Weights of a small transformer language model.
Architecture: RMSNorm before each block, biases, normalized queries and keys.
Training: 1769M tokens, 6749 steps.
Each number is 128 + 24 x the weight over its row's rms, rounded and kept within 0 to 255. Layers, rows and columns count from 0. Numbers have three digits each. The size before them is the row's rms in percent of the matrix's.

# layer 5 MLP down, 640x1472, rms 0.0496, rows 192-602, columns 896-927
100:174140182141124086108157140119110132128172098123159119114136082124201147110153151149096107154169
102:094135145114110154164098115165144146109139106129123132117110104143108093111125058139113150132156
099:090087152125138125111096171131143145134112115138166135124097138169127143090137117137151158117149
099:135149137068121166169128140123142149104136164118118089151163132098112120113124174116112153095118
096:085092129151124139146131123129110139143103119131108139133158125068116150145140100128149134150138
105:085147153127128172114162128153143142094164161118170095113133183130148102179131144153172153109127
090:107180089110146102131161099186168129161135175125122148119096120104132125153185126142145166135139
100:150118140121126135133101159129193125148099152130126127132124139141132096095148109167129107114145
096:097134119149122121126145119113122126164134183145080156110174122120156110214147098127139132134109
094:152137126116134117108147133144168140132127122135125121112160100091148140169129159127108123094117
102:103167112078096160141168121109129125141134115164128102143107131128107112079114094102125137122142
103:152145112139111122109175116103157128138100094115158083116165142139125083117142117117093135142112
100:106166118107139162083134080159116071142140063160150140085135126116168169154147147150116117178132
099:100134165130173147125072172113145172125153163140122112138136123107083120119110111103109108141136
094:138139160161113129158154092122100161113155135130150160116132142187104109102134148134140156135157
100:120112065122126159129137100168125081162073140123115106153104112112125136132144139130144128095122
109:107121142127122118147147146144098145132104122077103124165134113116075130110142130112114108114137
099:157141131148080127151147170112105161098130154090106108117119134210098125137107106106136120089166
099:110159128134095108115099139118123087096125142124087097124124139111114097165123132108124107161171
098:140140115119128081107118139132141167130171161127152130149115160161122100118129112117084114120120
097:109103149097134129155092130182150150156145110124113134133131130122153117125150135166143102142161
097:104106130122106136132115147136123143096092140131151156105095153127088144124120114141144153131135
095:142144088105136138117131091097096141135100180104112149140125135133158120162088146154145134091110
099:137125103150120122121120154127104111127135112151119129135158115204138141111151157120129144131147
098:125093182181139115147123124131105132130151148122170125137142116118143181127108147134124172128121
100:133142185143145135128153146081109157127177160124126087166161136170119107099105086078137109130117
099:164115157099131100140142152128125093112158106151151101135136119164135114114137121161107108170103
096:096113142106158076132158127136131107108139108107142121148110116178160156116162116102110139143110
099:121153112146120122128104110164101154099129140149136127050127195105136153163121104160136102121138
101:135111113128118131124119163120124119152121053152159141112118072164127136149126103153147082147152
103:117154135086148174209155123147103151158136115085125162102120124116139145115141107131113121149158
099:113117125099151095206129143142148087153119154141110091111132125110120103158098070105123184133148
099:095155119088145145107157122113103111152087125165158113098118115080137159095140108122135125123136
102:083148123112153142106150133191108151115095133108127107130125129159118153135138143139161146099150
097:120106119144143141138100149140109142104139114133151160117130095130155147091128123139120150159125
101:133155165116095118132147135151148124142090142123130140131138156103150130102136150143173152103105
098:120168157142179115162133122128159149152126135175123124075112120166112162107121104141118125165119
094:102142122165141148111112107118143145196130108127130130098120134140096105090156143190130148144154
102:119106167165150132130095104134099133131080113130110116125134108107173156136120137144155147151111
100:124126091144158106117138089121171154126122147150131172137108127124169133152130142116128153142159
101:140083119099141115147117118165150053124155085114114156134094104105138091111153123083103110151144
098:104172117121141124129118113139111120150141125146123163155104105133114129148114154137158132106155
095:095147130077160138104076107127164118067152163095144152108131155159154106107148151085105093143149
099:153097186150174114124154094129122135147142144139130109113114114111138121119115072129149119118117
099:115102099134155150090151131104142138130116141099088134126099142120168125150094079165114093158141
100:128113127135165132164123130132088131153110123115132108097130109114084135139143165132158101118130
099:136089136131153107112129104075212133113103122097144153105135141094137116100143139156136107119133
098:119141090168176172076149185151107163110106137127170106150103081135180164190108123138145144128088
098:135145122183135089126139102122154117088118137111155156145111103134132126141089128100128101116131
099:107162131143157142174119139099121093135152121133136112134128148138146135150113164137163113155136
102:110103156101083161117168155143143102125108136120148132166150137159101120077139088113161144103120
097:158152112118104106157115116119160129085145117124159150105167139149106162096145105116124136153167
096:125176141129143133114119195123131093169126113120095078066119119129104113134140103153100100112154
095:212124092157156089103156160130140133117135115120053126131154156091099098108122171096069123132131
100:105149124140124163181158121145105106142157140128131124106128097154108113101144129127142108146113
098:076161121141115146146115094139081136101110126131145108118123141124176104152135174146111149140119
099:173115126117136125158128095104169128132100121156130187084174107133104087139136178157122165078137
099:079165116139160106118115130141134201137152101114139112135100150124124145055110116123106085131108
098:141129118118141111160076183142090166144153106137082108115065109088139154147135177116102120119119
103:123133120130152102146119140090158138124127099133145160131123150133104111054129152156117106128163
095:106168163153143152099122099140121149141131142125100164116138161166130132130121110099134187132115
101:135107085095126111123098129135117126132119103147084155139101137093150179151146095141165090129088
100:115135132103154161140166127129153123061150137149107110120091095109148134103124101146108136106127
099:079118154121136092123130152150178120096126177113163102160105178126150136153151125103175129136107
098:100158133152125135125121144110064103133113072142109140087194153125170110140144095088115130138102
100:112117144180144095116112119117205105138103115134087145111112094138083117080133154149150152164149
097:121127146163169134149146139143161182131100080106135152096155132116118120152113117143098093155122
100:141136159157125146151134153151106122126166173102125091119154142139115117135139164157153147095143
096:111189117096103115157139125117139097114131071143121099119131145107132146129152085131111173133121
098:124154120141111102170156129126086159134167086068117108096090121131183143130113161103146105101081
098:129145156138118121135155105091124138098147105108153189125113086103165108160111114149114138107135
102:129098127100103115132060127100125094129100145150134127070125143106131157099161119088125103128092
094:131090163114147143111116143138141139085151116144190117158131149076086110121124140147147132104139
100:130115155134131142159157118163150162110110152140144170073130146129157154154137142140158109130135
097:144099154144094136128137119090136114188102125098098105137132136121156108191119139147140117113119
101:128120135113135138112118105130133134106164168132131106120128116171147147121125147106078128084086
100:128132140131103116147157153151104156086142135110094131147140098107080151135129105127155144124161
100:079113120141133130107132137119153116118150145156118110105091139167129140134134094099132109128147
101:158121153111130084161153138089137159138135113118162122101123104141130120142160133163124098163125
100:122122126126124094127105120113113093150145103110135098169146142115112131129172076146150145078132
102:127103111134118134159154105152096132095102140142132104103128143127176160136128134186072117146123
101:150116080120141086110108140126132148154112174171095157139113111115122096121118122139143156135117
097:119132131137090101130125130090140125131102099120134153164073128146163145100103165128119119112146
096:107125131136119184108123110108140147119126123124155160127130132124124154151105109168112108170135
102:131126119120121173190130121148140168106127117132129147155125123168136158154114128133091093165139
100:153128097102117160132094105110098126172105119140125109139176133100150166052137128128121131143144
098:123114142108139145129118135138127151146113109109110139092146150118147140123130125143149141088138
097:162100130118115128152099142180090097088092152139166165159151130096131151111148128093125137158126
099:159092105105165140151114101112125138161135124119127157123084141116093108126117133147118100115113
100:159118139124146148137109118142161112127115136107109142125163133181091057118135129142137109151151
100:112108162133138130109113133130168129151116111118161097091144129153159153123110093081133093088089
098:151130170183154168126111120145103110136172138142154123189107134129146147130146105094144134124127
097:095097148171110124136136163116147130115158145118123188130123086134168123121138091134145121133150
099:157169089076149116133126140108090098107113109111143150123120123145160118185123108154151126125148
101:145145167121123149125127097124106129126127139111136093119168088145131121160133165125110150142091
100:172113124155111149128107129091168074137104123142167174163120113160113090122144099125128147146156
098:136094096119147125121094125087124117133122132151160104077081109100104162131125097138071113110114
099:150113146128184129157156101128094074139122154144113130138124131179131132155107138150139095113144
098:100126103102108140137118129180149148152125061140119146060140104161111109139131101087129140117146
103:102134159148104157156136089148132098125063162101111123155111172152122129161132141146102174098124
100:134085159125128104113150115132158073121142124140134125140093109117108136109090140103153174097126
093:177123125124111130151118106131139149166125132111115144147133119099119130171127157155134167134121
100:118126125156139073128134144166128155184135088115115122100094148098102135146128118125106097084146
096:152115081138106135155125114130109104148119142120113173078130133112127141133118135081166106089116
102:119138126098074103164100161085144154115157110125144085118098099123110145145132125102143145124103
099:127111146149121140101097145135138124132087107118097103132116111144149165170162173130127133113103
099:114161119074117064133151109105141108173130133130107081129120086117113145129137146186097098131124
095:090142118135157131174121136153136132111111091151148089103118105059147109116095124133161162143130
096:157122125149119180149115140143123135125106132101114139139151126112140137103157106113127129122107
090:119123093125119163183112095145145130098113091125172170151096149147130132084131098108113150100097
099:127127137112176158139139134101114134126119163105117142129153154109116109129142145113122123133095
100:171135168064126111088120127149125162078122100125146117120136123146117101123094123118108148108114
098:114167101125137131147113130135136135142117115132113066091120117142138110144125087122152156092115
102:103135112131105134103165144164112144133089162107146127094112055109067119106069149129112147141091
097:083154145144152111091104092117152146113110105100132123162085151127110116126159131153139071122111
096:150110105146142146115098162135117153127128140134100096135141145077123130122122138133130144108159
096:130168146099150119137137140175167132135098147143143121132133122090152072134113149136091091149161
099:150141170129115143123092120150115144123104129126145124146178097128117100151124119162131121149129
100:133132171118148136156123104143114129112139177128131110147097139130114175101122111134149120135126
099:107156114162116151130125121162127117109147147125117151150095135093130117150147104108140139075124
095:138103111099149100180097157138123151120165104167127125126125150157110136140126076130122126092140
095:148129087153151121126118140092149158096136153092155158130146133109153107111118117123119162135101
099:059086128118133142113170161134112126129139149156152148138145107149123156159174123090117126110114
100:143095138149133130141107102134115108122135149105100107091125147113109125109140132156121117126166
102:110135138150162135116098106143157133157128131176128126110166133149140126081120136123177148140163
098:068131141142163124134128179159138173110132121132166097120099130139148121129090115125169140116134
098:146169143124130098160112128095115113103167148162112103184112086153126123117111151118150099123103
100:150144138149152134124136143135103118124139132105105101138112139105103101142146161119112134132150
098:159083162094054131166116152132121093089132137136084106135118143084144122109150122129149084139126
099:114128162163170115134094081142104112159152153089156153090137116099139131108161134118161129106138
098:123126117137102153103090148162129112149125151103174104142184165146142128100092139159098081132122
094:108134127170104134165129117105145116175139124094110140133122164105130086135175099129115121107118
099:125143160109153135159102154140137117136141099086150178120153158128113123102073098127150093179163
098:121090123168121151120089111145134153126114118130101169123130099117155122128102130099126099139099
096:126170144125139069115147102127095086086103156132113137109144124099140085127119164090128149142154
100:148092121091127103138128126110134140154113145131105101135115145122141117150152107149114103117149
193:176098141105142146125112121104120159137163113135161118146160156115140139128128108188113146135133
099:143149119093118179113114119157093144144157130134128119147122162144162157117134109127139145104146
101:096094121121116081149143128112118128111104127158133119126142134121105116109181131094115117127141
101:159119125117107095103149158106113150190112088121099134141137090154166168152147114089152142121164
097:128115139158102112158092150156164118125125129124134155122116145133091119154122084158138114137152
099:103150133113116108117125099140147164135136111122136108137121152091081162109132124102150101145150
094:167161143108096105131115125152094149129121101158089127132121128169151086175115117082169131124145
100:127137109172136100124131107155136143190093109128148111123120161177140190148124166150105106123101
100:099137089100134136187101138121142110140146125125134106146126151096102109148124078135127186110117
096:145126120155160143118161161127141095105161140128111111121132156098153134121140108138097086090155
099:110159159094116134150121065143120117147104141092138135158099082169122131122131116156123148139077
097:108127129129094131137126120119083131121097122131089110094162107140167163136122135170120075154114
100:073086080070131136125067168173129139145107135154119141119172150128131149128127108112140111105156
194:118115128152104098124101124085135124117108157130187115100114126126115094157221112123150133160126
105:130168116085099118142126136149156101127091119095162100153127128200095135120103134178140168137134
096:093116116146083110080147130124120175118116184141127112120096134121104136125095129151096148132154
099:133129135119130119123118142136094181148158120112129122109118119111129114127130148140126138162164
106:142135089110162119099111142131114121108181126135150136125171116098117107134110087147156152166113
101:140114127096109189148160139097104149092141131129090163068100123044139111153115131121107136114139
105:129120107123148084143112116141103129115121134139128115118131109161139125140149113096088127145166
095:139099178170123128117149168109119126143147186100118110140125136086162172114133151155169148129126
100:176152150136145148146123128160100121145163183127113100108165103170125144143128150067030118107144
099:131115117153134139124151122104077140164132117103153152131136108122155201158120101113103134138151
098:116101084128104150070131107126162142108140166131150133113118149135059122147114116118105127133146
100:101096085109113085160113126112138098078100146151185192140094137165154156154121080125128176193138
101:106119108120093076091091124099135123102156130121094110148109161119120109138123089081079112112127
096:147116086126151115136175135155144094156118176136110103111139134132121146127124087087174107107132
104:132109113164144174101157119154125143157145169147105092149144143147136103160137122086157134088179
098:128094185136066155165182133131091162105111117129133154112148125098114164163071094105139130117097
102:186124105113149141114135120104177140104090122135134207146092113109141122121108114093150106151127
099:114145114104152113101132158128086136122145151128130134064092098086170134180137193152099120116113
105:130147071120138122103166097107098107130153142136102130166150135140140077154135119113117165112142
093:098119108114123114135147156129136103110125160146174199152124104126090179039125153126103127109142
099:147126076167109102157145097140098181099108110127162140139167134102129154138115137129136116106158
098:098099102150084124139118096153155136120079114116128161155140136120107145169153155134134155122108
101:113147119114135126108121098130119116137153115098126103098146106158082118104128138134104114180180
099:124116136117151147124154126158119186167122126133106147123104119162155127145113149109102165130134
098:154133126127066113121148118117109130126118141141110089110134136163132085109127121105108208121164
100:133123085152114138155150144111129129138143112125109119195118081130148146109122117113111096104169
095:145107156139123161162127104138122132123146121159126129098138144113122135154114125157129072141161
101:145101128145112140119139134138155110143154092145096154205116134096119152146161090149119139144098
099:100138136095176101181134126130157119123130098087142086151136116097145155140126110139136111104141
100:124116115100117198068112157173111096122120127096134094167085116142150104180101155152091113112102
100:154148099122144156127132137175141149156129115142147086123117132127079127163150145133139124137110
099:159150118083124150139125111112105109125113109097130145119092116126141128128110179133134150117170
100:115098120112166154144090136113097106141123099131146093128112148088135114144124087109120134119136
100:118143091138114130134150135149144125111140118114136121137145123138099127142159141170080109077129
098:148111159136120146144130147111141121146113138129058150115100150089151141159170156149102068101154
099:136056105117094084135150124128153143081148100138114170108140165156124117115108165102109139123173
099:140096096096109132140116123138166128150144115124100092122112149119128110128114133106138110128144
101:097123104126103098133119181178105157068110145136115141116088146170148176114136073177120125144129
101:156119119147110139177119181133119158189098091089124146152142144133082137180112107160130112105101
105:110089101139131106166136136098157128146143120127148107143120081098118125179128075097109119152116
091:108133199116124116131147187147115129148113117144141211150130123110158113150090101108125118099122
100:098132181114080145100118130110165127101115106125147145113161130159124148117141100109124089142101
099:122098161135113133125185120167123121111121097098087140152086141126135118130132090142124072151133
101:146141140107107080098084097156128163124100090143078151176133112150109108131107161096139093163118
097:109172122094126148173095124128118115142134111126173104131130114100083144079139132162115116129104
095:146096098131119131155116110094081065151133146154115130181117160160123094187131144102154168111106
124:109151129158070122119085111130140137123145123172113152145178139113106114096114097120122152125072
092:094135188146162169163135148128146152128104135124141119112123142124079152092137101140136119151103
098:128112128120116118149096121112082117061114147157123131085130122124094111166126169125070146065129
099:143140127110088155141145096140179125132126125135163151129161110091103169120082077122158154127100
095:146131170117126164148168076091138105082115113160167116154113095102158135157147102164132117146138
097:132122167125147140114138160145111154120131094123109123094070158109136166163113103131088138182094
097:166150121114142107152117116166110145153143148112119171121110123126128159101141139111144089141148
099:105079189133125185132156127113134150093171106118149113096160162127132113169100151148123119104138
100:122102126122151145129141097105122121128117165108131117189120145085100092115088136146126125119119
096:117125144095110145088154146136110124135129140110169114141154115109109129088107137123116130141153
101:125121150131115113113152125134137128102164164120117135146136121110111132100093106128091132117137
101:110135114192115104157110136156133094127171158138128140125177124144153144120148076121137148118127
100:126152153128112105118113123104138158119114132152127136132113149140125089131159137119124101111131
100:167170133111135121135129109141077117117150132109158130107107150104141179114098141109106142109097
099:115117128128151154117116141167094111085127138127153157134157132151097129141124151153143138080108
098:141123131133115120131098189095130103068126142115084089101126171174135137130122127090156112116122
099:152129164096142109104122135157112119164127135099111143157114130149141113155113108095143060132127
100:107142124143174095106106149099151111080137120137143159127124119172135150099137081153132090115102
090:139152114118119140146162109127166143123140121126143109168147181122157122092134156140080174119119
101:131156083104122119079125118120123069106116111135133121125111082150082148117131109134084145140142
100:139139117111156164112127148123157127140139158117142095125147131082110130109121113120132132107133
100:151141161159084157154126103133133129123123157111084147114087169146176164130097093098082166126125
095:146142130146106111127156139181161139157134161106106185097136114117122123104136114113173099131159
102:096158129102138121142135101149083129122109072141137171122148116112131121134103147088130144136102
096:110158124143139151151126180141104128094125116148155147120110108133131145126133135121145120127141
098:097107092170088122117129095106124123145123120137140102148145137139093109086157117151164078123128
102:125121107143127102170140112154097075154145128157139149113094111128119152106149129118168143133158
095:136132106105145123113126132107131139141125091153111113171136127126157126144083122146171139122131
099:117125172150126138146127149164106152132118155118100122124134132130110139127184139111117124150142
102:145115147124139115110096131128108107100136089130099143108089136129122131144155143127118081147110
097:059132154144106096129126129119152151150130089114162143173108145148111133147117084136116117129141
100:104119130121075120124119176145147115136129079099090119154155098116133157127105112062160137103110
099:119129147129187152159129111178151115190154130055125087157124137114111110136149095143119118125113
097:133155119170094099123114168144121145146093115100116114114106108055150136098119091136160116096136
099:117152130162052175114106145092103122124118139142119118125123166125159145111130139132135133153135
102:133116135174148097121141099118099123162093096151120129160147133130108121125110141106134152156127
098:143158091123128127145126092098116081112109112101090111155086093160128140095139144178168148158102
101:126107070114092135139141120099156143097157110140123097110118114108139102124130144141175105145145
099:132146080115162174142124121090145110147107141183136120115146132093122144155127098139174086130143
096:125142129136073091136142076144134155106149100137123151111146152116150097085149127135125138122099
096:091137123163108167110144173148163136114134138127121143121136103169135094149142150104110093118152
098:105147134110132144071139123129144135112149092102123160104079147120140112099124142168150113144099
100:142123161107133165132167128116110121140109127101124119084111104118148117143141152113109153161106
098:078152097158200099143149137105145106110125129154103101119069174141094118153156144128107131111107
102:168101123101192134132150122125133135131121046136152118105146129085124128126133121098159097140153
107:108111117118179121149161155147131138160153181178115139099117129090162133143113097156117147091143
097:139113139121121151113129111152167109107134117120149120135126127142132094137128110149124146179137
094:136116154154133137140103093141053111125134153102141141087157120148115148091150176108142151127119
100:083146097095137134120141150140118091108138106149135115117174142080104140112148103120134126151126
097:124136134123121078138119122150123171116146141137145148106130148098142157091131135086113107112145
101:097100124166126083183095199155150142147131111118134158116067147142113119159143126115119142116129
095:130129158107121125084146155162063127164131123097115137146128096126114143092141116142111144135142
100:141095146136062109124118106119138094130111120136135115139102112124130186079124097157155100120100
102:143097155152162146101135161121165154149143117093123181103110143103101134155103125146127115146172
104:119110132088107143164120098135127140134148084114105120123133100107107121091103147155155083178101
096:137106115112132083164127119122143158136136121142117164165117123120149125091129168144090131134105
099:120135139160122139125150108141122156112098125128124152140105122126165155125131101143115123096134
098:102139105107130135156121161130136154125108154100080099127126155200136122143147101082152134136155
097:135111175104106109165125114104094131138115130135139131133117135111164110133140099124086170093117
099:163142149110158092158120166149104104096183133140093132125136139141082108137149116085192150116073
101:138137125097141147126103141147140165122103117120132158156117185153075108126082109122151116116135
098:110094131107120144118097144094113105145175150171115105137105144161098125086153189148124139152164
100:118127091131126147145147136122144079123176124134112115147111152100184106106144120168120146138131
100:084119101115154117154107112121120158118148095086103125146142125146180142125133113121125168144134
100:126112064122118143099145128111134166173166134109110105159094151171122108110124140086135129101096
101:127099149126150107132137146121081088099109114126173111136092124164138146176137119102167177131137
096:108159145156118110101137110104100148084114120127160120172161127119133133158117143178158119118096
099:118130106141105102091150141092110129107131128105124137131145061153150130146145119162086132132149
102:102130114112154112128133136106140151125141157156091168117136169130134130159137147099090118095145
101:109111163116105165189122120104116102164131129096111155171153122183128097097131169101141147120093
100:152134158143128105123151195161128093119155144121110124108129104147095131114134128129129162069137
100:136106111125144135119113118088090121147136117064137129129099141161124155133154139096100128100133
097:163135053141144139092127095147164125103140161098117148092127141104101139141150121146092119102123
102:100145148125131180128108122144132142162102163134128117088102125179159088149134118146068141098148
097:116110101101132135142146143111132142126128139133081094123123140071161102127120095114133095113112
101:126132144153115111155135140142152126112124111122120132104175118133136092123124145152121154157137
095:143135153107140174123098105139119136134095146139113153101131129106132132128137106131125149116107
100:151114113104093089099146143124138136119128120146119106095155169147185134129131149111103140123138
101:165112165122148151171127115158096115125119143134157120117134115140108121101103091172119161117117
100:083135119119104147117125127115158103133085128145138152136128174126135147158128116115092119137147
102:110124110098162153100132121117099131172115113125142184119134128098122176094128144132123121093105
099:062137172068161151132114098136102128106136137125130146115104132101160093121144120162098144111110
097:097095129123123148118144073139135145136125107134085107111138141142126107108138125132128108126109
102:107151142135110068101130108119152139131142146152114149091128135130146132109148096165107140119141
107:135107108180135117139138138139183097098154149137147113153172108108126136108115125148099157104132
098:127114082100119115111135101136089156141135167099139140145138161143083133122135088114126116096091
102:118123105108086089138138135118110140128078130152141105175131121123123147117156127124122194107112
097:142127105161117090135109125144144150140148112136107109144076150136088176152130094093108130138132
099:143090107096159140133119152120107122130141110119185129112093149120139134123113104138158144103128
101:096135140098113107106141139088125120097127106063132109157115171100108113092130116133121123111122
095:189177132112148124120138094106119138094162128114115095110149123114123093165114120127107199128112
096:122101155103133098106157134148112141151085144111093110148109108142106109162144114118141109113146
104:142127140114123119132142130083122151100136090167138126136169157104126138100162132146167141171095
100:069171117133156127117165131152108120154152150128139130091140154139096116100141128120134130145165
098:142127138115117120145116129121130145119117132110140126053143115130112126087159112122153100119090
102:100094135159161136135107161155088129145133136138146088154104165124121139095114115168118131151096
099:152138086114138105136135109102121115142096153126154152123140111121113121171145120136105103149173
097:139112117125138092097127115109134139125118113125114109096129114119136171154137130139145121131116
103:131146148161111107133130120183142132163106119110154138172116128140122119193154097096139126107107
100:131162149151116133082116118119091131121110214133157148127162126158132119124139162108126147155165
100:113111132137061137131132080117121097135170129124109070101119129141190117122114114122134131141124
098:142122138158134120182125105120117111142106123103140179153098136108098129121157142128110171093117
104:137169134149121122120131142100113096111109128150149090094107150098155114101098116160187112123125
094:168132108138111137137134132104075124143122129129113174120146160160108135085134059140145145156113
099:095131143075085127103136159177132116077132120118134138160130118140156135136111117115117096126161
097:157128138108124166109137131101136151090161141137141139149114148116124113135110151113148075106137
098:125147103136113157122128088122152135124142150115152134100083135147163129143113134145126112121118
099:132105135139149165131136139146174137103103095126107129161097140144104113126143159135128078123144
100:140129125133128107127200108098123118117145164123113105126115124109071172100122157068122084129211
096:128149151140153144113134110109072114176160129130141126104148131140099143114142118150133163105127
097:142138112133145127128155123106126168112105132161101132108079128137129156141144096154148123107111
096:119093133136125150110121100164142150100149122121127109132129135151112118178139174172097122148105
096:133126138120139067162160128090140142127168144157112174120115104141118124128100154071168152096153
096:110133083157111121142090109139155131133151163130143115074114142140162137082136154114128155138105
101:137150114131138166109109182126127159151127105073163118112098116129127148143153114133146135121110
102:163092122126140164143128141128154144111173138111131128089125124142079164188100104123165103120155
103:168128155102144151111130142149121135144143129137116147118148133129139141093123095111097105158162
097:129156099102128150118142156117127145124112184152140168141117151132104155126108153110147091149131
097:133155148142115105094134129090144144167108138099142097079139111126155133105121152147134117137156
100:107107141167138094083113104133125131151132161073123109140094155138113128135095114130143134133137
098:157164158088127146139129144107157139128122112132123134093133092114142080107107163128121128127121
100:140130085088119145107107137127097155128110148143090101159095092143093118124115112141128136074055
093:110142111092142138083137105107158139135162130123124148175102130125130180123150133136131192173098
097:121127117120143097097107125124149126125165142161117109120079122123118114112095170118143158118114
097:107170147143100145101112142167150146127156112145131098117102145180119108124115175119117149148137
105:171099125115133153102129117124111124150153122122154114141101157104165099140109101129122128122111
098:123133112178124116129138126138099140083122117136121127116144125087159108189079069127163120108094
101:130170130115113123099147114128106148102116095130158097105152118153112145098098121142143116137120
095:167106132140146157138122123093116120136126122132140107116135104096101123160116171143155126162158
101:132112119130110127146071119111117115145101116111149116151178158178128155116148115152115144121084
101:125120133124140161122103067125173122149178122161072153182115123124119120127115136117099170145141
105:113116119116126148118110106160100093132106105119084116100110110141100109117150117107080129151079
097:139127104110125102139118162145126158187143128147143138153139152086125119119120110132102141112114
096:104101159101125106116089093159136146125121184157115103123147115203155148123106114091125132096146
100:108139118077141087144156101103153099135128096119124126131112115143100108145080119129146144115137
098:119171137122137140137164142157116142151148113137144141122116146124142125147152139153144115094105
101:128111119101114151142108127120110123150108173160123167106077210127186126130096123103139114160096
099:113158135131115130125148123123107113135134149126122140143162156072110127143097156112128122140092
099:127144181153154137104144096177140121171117162136092088128156075126135104103148129080140103119118
098:124123113136102144133151176132102140081121101138132156146162101102126097094099116089127126128172
099:066136136081163078118146125146126147132128138118151121160127152197098146118094168122146141167178
101:119166147111130115119158144141115131141131144122157139089093133115135118086120144108087107184142
096:111119114137069107180141136121112147135105156137125125164100098131134125077118120162122107110122
097:125106086148128165109118150158166118149143127170128095054155165093100137128144082186085143147139
100:131131083129105157151120077107133142159123167108161153089080136146130165172147119118132120113129
097:092129091127121124152116131104141103131164179111104092145101130103108093161108178098112114112151
097:135116127142103124154134114097120107114167075159092094122157116122147149115102110119146100118113
100:134075171132110142159118145135123141137124151127153133149167141126141150137119112128142153139106
100:101128133167095107153168119070130124153161082111125105144140175085123157116139156154086106137144
091:152156094121101075115145138107094118140119095119150104136126139123151128121102149098090142157154
104:136176149139167133143121122120133093134188157131092101131162110155149075134130116119112138171120
098:150094130144140138141090086076154142114126157151086172113117097138103100182125113121098113141107
098:095136124167100142132150155162121146091118149157151128075090139186099163110154096098108059160145
102:110156155156117142131107102113141130152126156106105103156152101149118143114172087113109101109106
100:111154108166126115154135140115131131079159104114182123119093142076114150162095116083127135113141
098:122143108113130115121102140121109126097142116133155139081120160110151097130117131130092141151122
097:120123125144145119163134159109068148139149127154114099083128158129118140161142146128126051097155
101:181186149106165137108115089137056133163173112120150147132086107154125160180094106126143133113100
101:116137198134137108091161074163091161141133114117135070176129120132140133146094096154135127167126
099:124169068109129155132153100132135163133139108138110143131131122153120143129147126122133157157129
096:114115123140170049136116134116112183127118100124139139151104144107184113124134078108093121115149
099:183151183117140131112142079118122126087137102152117094104177121121070158129123098133134122153112
102:171145145140099118116120089130133121117157146132092105131128123107093136154119120147116175182102
102:161123112168096100130080132156133142161142134092126137167120155133084126123098155149120129136128
100:090156153155150140110144125142146145111169122116116182148125153114125112141147149125131139144156
103:124128115162109150154136145136173158133119143164146129139134123145118130135113132098118153143108
102:134141115141162139113120135070167085162115131146114151111140134121132119122121211133058162171158
102:135159132155118140151130147109141131141166115117083119116130163115139156119130152113132158107140
099:118093117180140127169147077158155151133143122161139097097111120126103109092145111137090129121118
105:117120122115184146105116139110142141110135168122152136147138146152109131151097130134168138135156
100:107126131146086126132114145132120126115150085128108139180119124077153175131082132146117119096117
099:119116135100096135066110144144122094128113128132161142127139128125118139175132115162057157101098
105:146129132128133121145134108133118111140137162100125098121153165083118143128125106110146128124119
096:129150134131100146112122100118116148105088096115112089114103124158137148171143131145188125127140
099:126114065147100097139134114144113135076155124151139126110112152128100136121106158145137156115154
105:125146100123133141150139140114098163137199125139154150100096096135111113171130135126141120106163
102:092130151181153151125138134106117144165120125138137105113139129104157134107160106111131140147132
102:155146129169138088150128143125124146118138115146140152090125095108128140144133142129140084158113
098:150128209160122113101140132112111112081138174109130144112214070114111142131123164122156126089075
099:136127136159136070112149083169103089104111174149079129108136093137153141149148077137094134145146
106:171118130094174122082081158152172139139107152106117139151152140146107158113120139161116105159163
100:133088151129154113088109128124114115110121095147165146121145137117105146058139112133090107141149
100:126174144155200141103147144140115168113138128153066179132130155120133117183129090134128135121111
100:155133155107107132118149120137155123147098123101113141104118133081168105125116151104142080077148
097:121137120123158132126146083085131153125133077143120137088122122187101133127123139148120102128108
098:132125135186153112138148124119128136139141164130097134110107111135102140155160093111132086122107
096:109096157132123098154116135116111144110086126086137126095106144140132142099103154156144147140117
100:170105149087162110115090108115104074153137125143138106095127110154149136096135152127143135132114
099:146103081100146157128130105129105132104111142122129108118169111089185138137116131144136133102121
098:169145133138106120155142134110107146103103150110138097126118131177174136136110093126114106142135
101:136081152141117137169118154145112158178106133069139120135127109129122154132134072127146122121106
129:147088113121146124133179111119143123118100134137109153083117123139150086111102124156131127117099
099:105162096139136124098116101114144141147189121140109107105169108149127134130130137157090101118120
095:101130140090148114122099145158152154140120164126112159172115131112116141136143115115145142075107
102:139101158148157123135116124115113096107112121132140124147126122100101159096119124121154168153094
100:123146088119143173159170108139120128136153100125115140131130136079126090108088108159130149144142
104:134075130098147102105144171098135125151160158113121131130130092118129128108139121088158115115147
099:113113144136146120123139159120112142129099143101157113082118106103180153162085067144070106120071
096:130121189120134104094116124140092083121139111113118144102150132129111133136128102187110166144123
098:155141125132131119117142131159119145160158109121098128135154129140124112170148143099166110117163
094:101121118140140127106136185131112118148151159147111124154139116128135128141130135081120161150165
102:113123116147146139102105134137076116089146143126087136130097161119121122122132143133134143173141
098:147135121113192149144081156162123158100131166107143120111111091139123153124142122141130142094153
095:161139119136138104118119120094109098137136141154117154145149126127130130101110139163177074119127
106:121106159152132132112099099121151121137136144099148150123151154132128138100113129113128082149086
099:086177150151132195137133168147141125095157107133171173148128096125112151131118125141176100167162
095:105095107140127159127163154099162159099130118153109142122143138163145154128130121126130125098107
098:113118126142107134106117131139098125159106114112116146095130091133144156145133094115115110131136
100:110132122155178064125153097151142138119144170126148146092105119115092155097133100151152138142151
102:107097093156140127095115154141163178142110142110148147088157094125129105162111178168146107134148
098:116121119159094163167087139130096121132113150105149100153096146131086143086102133134112117156134
102:114136118160110124134122140163103152150102134115142122111155146122109137107102131138106099135109
096:147098123098139111136109151085178047173127145113137095091149103088162114134104143060137155115105
095:129135113104129138173079139093144129193143133129119123105111103155104108074114088131133136157111
093:138128121168152115120127096102148102116153118129179087157123091132110142168154181144132087132139
098:143141134124115101165111122156083160154093141109156169150128091159168097152081136108110178152132